{"d_model": 448, "d_mlp": 1344, "vocab_size": 32000, "lr_mult_o": 1.49, "schedule": "wsd", "final_lr_fraction": 0.0, "batch_tokens": 65536, "doc_mask": true}
Each number is 128 + 32 x the weight over its row's rms, rounded and kept within 0 to 255. Layers, rows and columns count from 0. The size above them is the row's rms in percent of the matrix's.

# layer 4 MLP up, 1344x448, rms 0.103, rows 1302-1330, columns 112-223
size [100 101 108 105  98  95 105 104  94 105  99  99 100 101 104 106  96 101  95 105 106  98  93 100  99  97 100  94 103]
[[112 168 190 162 120 109 163 145 111  91 103 197 137  44 140 170 102  80 130  89 167 180 127 122  44 114  98 118 135 192 126  84 152 143 166  75 143 135 159 137 110 101 132 146  57 119 126 147 107 123  48 137 123  90  95 134 153 100 165 158 130 150 159 213 192 155 134 151 114 167 138 124 105  98 109 132 115 129 137 169  81 100 172 164 125 129 150  92 150 160 182 118 192 133 124 113  93  82  69 121 125  94 147 180 137 151 114 123  81 115 104 154]
 [140 140 116 141 108  76 145 200 149  25 170 114  96 127 110 163 113 147 112 146 122 102 179  73  35 166 121 161 105  65 119 186  79 112  94 121 183 113 184  97 130  74  87 148 120 150 116 120 160 132 101  90 114 140  60 117  59  93 120 140  83 110 128 137 123 158 144 135 134 140 161 135 191  93 156  86 140 134 106 170 113  35 122 122 135  84 218 130 150 194 130 132 109 101 140 159 126 184 101 111 118 146 118 157 142 138 143  88 155 184  82 160]
 [ 55 178 115 109 129 153 132 166  94  84  80 116 121 146 178 161 137 130 166 129  99 139 156 154  96 189 145 146  56  85 131  99 140 124 129 127 102 105 153 226 162 120  73  64 102 158 125  89 112 176 127 132 121 119 102 144 182 151 143 117  89  70 124 112 108 103 121  67 169 158 149 153  96 139 114 207 115 133 136 157 165 137 156 121 122 174 203 165 107 123 102  61 112 135  93 141 160 106 101 122  67 159 166 157 130 150 108 121 125 109 162  95]
 [ 98 155 100 169 133 138 135 111 103 126 156 108 135 111 141 131 105 136 121  93 157 161 153  85 177 118  97 133  50 155 111 148  45 172 175 100 105 138 145 118  95 102 112  60 134 185 159  99 110  80 142 155  85 138 126 109 137 128 118 157  90 102 130 126 123 137 119  82 157 141 122 119 113 126 105 146 130 136 105  74 111 152 155 154  72 137 154 112 178 180 150 106 127 141 164 156 116 155 150 122 146  98 128  95 107 180  87 115 110 158 143 202]
 [116 111 113 133 154 132 123 151 147 109 112  72 126  75 141  72  85 125 167 126 122  99 120 118 154 115  60 158 136 136 133 102 139 125 131  96 122 172 136  99 146 110 120  98 110 142 121 132 154 106 171 151 115 145 160 149 124 124  73 136 117 144  90 135 131 125  75 151 145 142 102 108 124 132 131 113  65 140  64 202  97  52 115 134 104 154 107 123  93 139 139 128 103  81 101 115  11 121  88 135 109 122 161  66 116 152 173 108 193  79 166 105]
 [102 120 142 163 154 125 129 154 152 138 131 106 178  63 166 236  53 117  99  85 142 136  91 134 125 125 112 198 116 166 136 159 116 145 174  73  88 112 108  89 147 108  78  51 114 125 118 121  77 134 147  85 185 126 114 103 136 160 112  98 136 139  42 197 151 109  93 124 114 178 140 209 140 121 107  70 114 169 130 109 120 124  95 158  75 133 127 133 142  99 144 100 235 156 165 162 128 154 137 100  59  65 175 147 194 121 104 127  99 195 133 125]
 [158 146  83  74 142 142 105 100 117 103  97  89  91 121 137 101  72 171  99 101 144 129 128  95  74 112 104 136 109  97  90 118 118 100 138 197 136 133 159 140 167  70  83 154 130 124 156 142  92 138 125 113 140 170  96 127 170 125  60  99 142  74 133 134 173 171 130 127 113 123  57 126 121 101 157 149 107 153 153 112 110 142 134  88 120 112 103 103 112 103 138 149 129 174 119  80 106 108 167 128 126 137 157 127 146 161  84 133  91  95 146 140]
 [135 149 108 142  90  76 135 144 181 154 113 121 105 100 176 108  28 120  63  79 155 105 108 162  67 136  92 153 129 134 124 123  94 163 135 132 145  96  96 111 114 135 159 102 154 127 105 132 163  91 159 129 106  95  62 114 127  95  62 140 103 110  66 172 150 186 143 133 138 131  79 178 102 104 156 159 170  83  70 164 129 144  96 122 183 177  88 124 166 105 130 155 210  99 101 146 151 193 133 138 180 183 144 144 106 129 110  69 139 185 111 142]
 [116 121 166 117 102 155  86 107  90 146 119  62 119 102 119 147 139 100 142 165  69 104 107 126  99 102 154  66 164 135 158 166  67 109 152 123  88 171 160 137 133 145 157 145 174 162 137  87 126 166  73 178  99 161 125  58 145 119 110 169 113 111 132 104 167 171 129  99  99 138 129 136 165 108 110 146 154  91 122  84 183 178 104 147 148 110 108 139 133 103 160 136 129 103  90 150  95  31  97  68 143 158 115 101 159 137  82 145 150 119  62 163]
 [146 126 108 122 124 116 115 187 106  47 132 131 128 114 136 131  99 171 146 108  96  87 124 147 135  98 124 188 106 175 151 141  82 127 127 148 149 129 123 141 136 125 128  79 168 116 173 124 130  80 142 113 157 160 102 152  95 143 117 128 170 102 183 120 184 160 120 137 118 162 118 166 107 154 105 111 176 175  69 157 151 104 135 204 124 143  57 106 148 115 180 162 131 127 119 169 162 102 110  92 135 144 129  89  96 127 122 103 106  90 146  93]
 [103  96  81  98 155  91 133 102 162 121 171 171 144 151 161 167 116 104 125 108 125  90 150 149 100  80 122 150 151 122 159  78 145 158 194  93 190 115 179 146 136 120 124  94 114 123 153 102  98 153 118 160  89 156 119  66 129 174 125 142 209 166 170 135 109 199 135 133 139 115  69  83 138 153 134 125 104 189  63 155 141 146 179 165 128  80 129 127 107 110 112 151 129  81 171 107 159  69 112 133 147 161  98 106 103 160 154 144 120 111 170  87]
 [162 130 164 133  97 102 151 159  68 129 122 154 104 126 144 191  97  99 183  96 132 199 127  77 113 106 132 126 127 136 162 135 135 112 138  51 157 144 130 106 111 157 102 108 135  64 123 123  99 186 157 140 144 160  92  90 147  77 126 119 105 142 150 112 201 165 104 169 120 123 113  43 177 159 105 120  81 162 116  97 139 115 137  40 122 160 149 123 165 127 155  40 169 163 137  88 100  83 133 121 117 130 109 204 135 130 123 190  81 116 130 125]
 [148 179 101  90 110 132 103 147 137 118 111 145 110 123  95 138 140 132 108 139 114 109 160  89 132  92 124 116 150 106 132 131 149 119 132 135 105 111 106 133 133 154 148 158 134 132 143 196 107 114 134  25  82 110 136 123 142 119 114 123 138 130 149 139 153  88 124 130 135 106 134 118 172 101 130 145 138 152 125 153 102 149 125  82 151 105 104 166  94 170  85 169 142  82 133 116 102 136 163 120 133 100 144 186 136  85 108 117 162 135 211 148]
 [151 102 187 142 118 175  81 109 191 103 163 113 177 206 141 120 133 124 124 121 157  77 110  85  92 132  67 127 149  91 130  84 127 137 121 140 138 109  82  95 162 103 133 190 114 101 111 169  78 131  91 180 125 178  91  92 125 115 166  72  54 117 134 150 159 130 102  62 135  85 173 126  95  89 147 163 109 153 164 207 130 171 113 168  89 186 107 140 122 133 107 134  90 106 168 146 138 136 119 134 144 124 115 164 105 119 194 188  66  97 125 106]
 [116 115 153 178 162 109 159  95 147 158 127 103 101 184 106 102 136 105  95  95 224 143 120 104 127 130 180 181 168  72  99  94 190 140 105  81 128 109 130 100 139 108 133 120 107 126 104 104 101 130 119 124 112 120 102 102 131  91  82  96 136 107  81 193 166 140  89 114 111 133 109 124 158 117 168  95 108 114 111 184 124 128 157 123 121 157 119 100  93 118  54 121 148 122 185 132 159 130 121 144  42 139 169 143  81 119 120 125 124 161 131 112]
 [135 166 140 145 130 116 124 178 145 153 129 140 147  36 175  64 147 133 104  75 161 157 115 166 154 138  95 108 115  82 133 125 145  88 177 125 143 139 161 130  74 116 101 125 136 116  93 110  91 114 119  82 158  69 108  96 130 133 126 110 151 167 141 126  89  92 134 154 141 180 162 142 111 138 150 112 119 143 102  93 115 114 129 159 162  56 181 172 132 162 156  83 142 118  98 124 108 100 123  92 121 102 148 158  68 123  73 145 140 123  95 225]
 [135 179 170 104 128 101 122 104 146 122 122 166 118 150  88 168 144 132 171  87 140  98 176  82 143 140 106 137 117 191 136 115 111 111 146 112 111 108  87  94  67 179 130 111 118 159 117 126 136 106 166  54 102  96 161 166 172 145 117  49  97 120 146 122  94 149 159 168 174 143  79  97 111  85 168 162  99 122 173  32 108 165 198 106 137  79 144 146  84 135  99 131 129 114 180 125 168 121 155 131  86  76 132  98 105 166 138 136 165 171 145  96]
 [ 90 154  68 145 137 167 143 145 128 129  92 142  71  69 139 178 121 138 111 125 126 105 127 104 152 160 111 117 109 166  77  83 120 155 160 126  91  81 109  91  90  91 131  76 153 112 150  65 154 131  73  91 158 178  69 133 144 102 170 124 134 119 121  99 152 134 100 156 142 128  79 117 109 126 105  74 151  78 118 140 130  60 143 155 126 115 139 111 159 161 204  65 110 131 181  86  85 174 143 141 123 111 124 146 112 131  60 124  83 111 175 120]
 [158 142 115 132 185 180 197 200 159  62 149 104 160 121 127 128 110 132 149 144 111 126 150 125 105  82 140 147 154 180  99 127 132 123  78 207 101 113 121 112 135  73 167 146 126 109 147 136 127  96 172 137 115 108  86 114  98 136 120 124 140 147 127 112 103  98  72 112 144 188 110 154 138 168 108 142 168  70 112 139 197 181 146 116  85  86  86  90 130 152 172 135  61 108  78 147 130 115  65 120 205 142 131 137  96 121  81 119 132 153 133 118]
 [107  82 138 162 152 115  90  63  95  66 126 116 100 147 147 125 184 137  88 126 111 146 166 191 129 125 108 152 119 109 122 218  90 164 173 110 159 135 180 106 156  90 109  85 128 103  93 109 103 101 106 144  95 132 127 103 108 142  90 179  66 146 127  77 117 141  88  90 129  84 106 117  54  90 166  62 184 149 142 108 174 115 120 156 130 159 100 167 139 137 159 127  93 196 156 143 125  93  45 126 139 159 157  89  85 182 139 106  68 118 131 140]
 [128 172 108 131 132 143 150 125 107  87 159 147 179 139 120 125 189 133  90 152  26 198 116 156 157 144  96 183 167  84  94 146 169  95  86 138 140 132 115 154 110 132 126  86  40 100 120 129  85  64 142 132 106 111 160 153 198 119 144  96  98  86 135 103 131 195  68 149 139 127 103 172 213 113 100 110  99  68 140 142 170 149 147 207 127  81 105 105 142 122 153 176  77 141  87 160 103 136 120 108 107 130 134 141 119  63 167 172 120  75  99 154]
 [111 109 117  92 176 160 149 111  98 127 133 148 152  97 153 138 121 130 104  84 120  75 142 142 170 116 170  66 186  87 132  97 123 167 157 117 176  97 138 111  78 143  62 118 112 132 120  81 181 119  63 107 125 147  56 170  99  93 168 127  98 123  69 117  97 101 142 118 167 139 130 131 158 135 113 174 142 111 148  82 149 164  90 159 130  68 108 141 136 175 108 142  99  60 117 105 102 100  46  91 121 150 117 147 140  63 158 101 116  97 187 140]
 [166 153 103  76 152 118 131 127 141 168 113 123 139 111 162 137 109  95 150 123 122 106 128  99 125 180 120 138 131 113 149 132 145  60 178 141 100 147  87 136  80 130 134  93  89 153 159 172 140 145  94 120  90 139 113  69 174 121 174 111 109 102 112 114  95 117 124 145 187 156 194 143 214 102  59 174 186 159 148 123 142  67 110 128 128 174 122  78 177 108 141  92 103 157  70  91 163 128 166 149 104 120 127 145 155 199 109  92 135  84 146 140]
 [124  83 114 104 166 149 196 165  54  96  68 129  81 129 194 201 130 131 159 132  91 137 107 151 113  70 113  97 127 116 164  89 105 202 153  99 178 149  95 139 112 105  98 104 114 112  95 137  95 130 129 170  96 125 147 135 143 119 188 171 180 120 116 131 130 160 161 102  60 119 144 114 106 152 130 236 190  48 110  93 142 106 138  67 161 111 130 177 156 151 123 145  92 126 111 181 106  92 153  60 161  84 162 149 118 137 144 133 140  78 156  97]
 [176 158 106  61 156 164 160 126 174 122  85 127  94 110 126 118 131 168  78  89 145 135 153 120 178 120 146  90 149  40  76 137  99 120 148 159 106 133  56 172 146 140 103 145 175 108 176 185 134 150 130  62 142 131 125 135 145 159 143 132 130 115 143 161 141 157 144 132 107 103 114 187 137 168 133 146 143 159 139 128 167  88  83 126 204 145 159 127 162 174 120 133 154 112  16 130 161 131 154 124  60  91  76 113 165 120 124 134 100 107 137 170]
 [127 146 169 163 134  77 131 150 134 106  73 120 164 127 154 123  37  90  93 120 197  63 104 181  94 139  98 133 105 102  98 134 133 171 162 111 143 134 147 123 157 126  89 119 174 118 159 151 148 161 149 164 100 127 132 134 219 125  78  92 178 155  92 150 172 152 134 172 140 186 111 146  38 130 155 147 121 136 154 132 116  94 141 138  63  86 186 130 172  75 131 102 170 138 123 127 116 141  94 164 142 146  85 177 174 162  95 178 128 130 118 113]
 [152  91  63  78 123 143 119 138  84  90 142 140 139 143 128 174 133 100  67 145 143 183 131 153 112 153 108 152 124 149 111 120 175 112  78 104 110  58 115 121 103  55 134 200 137 128 103 128  97 134 152 108  77  47 170 133 129 134 123 118 127 213 149  79 120 176 152 202 200  90  92 119 151 159 139  87 121 153 137 138 137 108 173 135 120  87 123  84 160  83 127 116 124 166 155 138 135 139  96  88 155  78 140 180 148 116 205 133 143 107 169 153]
 [101 132 141 185 160 111 132 156  67 122  73 130 164 160 132  82 157 105 142 107  87  59  81 124  95 112  83 111 134 143 194 143  90 141 177  98 124  91 167 122 156 113 135  75 118 116 109 162 141 125 132 180 113 181 127 163 153  85 142 122 104 111 186 148 133 159  64 177 132 128 100 167  90  87 145  98 141 106 134 111 160 152  77  57 104  99 116 159  71 140 125 121 144 141 127 115 112 120  90 133 103 184 198 169  87 127 103  96 110  68 131 110]
 [ 60 157  90  83 102 135 175 156 111 112  92 171 167  90 162  85 128 173 170 154 154 150  63 187 146 166 121 203 146 110 123 156 131 145 143 121 148 101 150 164  59 104  77 152 146 151  70 126  83  74 120  98 116 142 140 101 156 108  76 152 101  95 122 152 132 189 108 126 129 153 183 149 127 129 128 110  56 181 149 117 123 139 142 110  77  76 137 120 164 128 151 107 182 149 155 134 114  91 146 153 184 154 188  88  96  71 104 110 177 120 142 173]]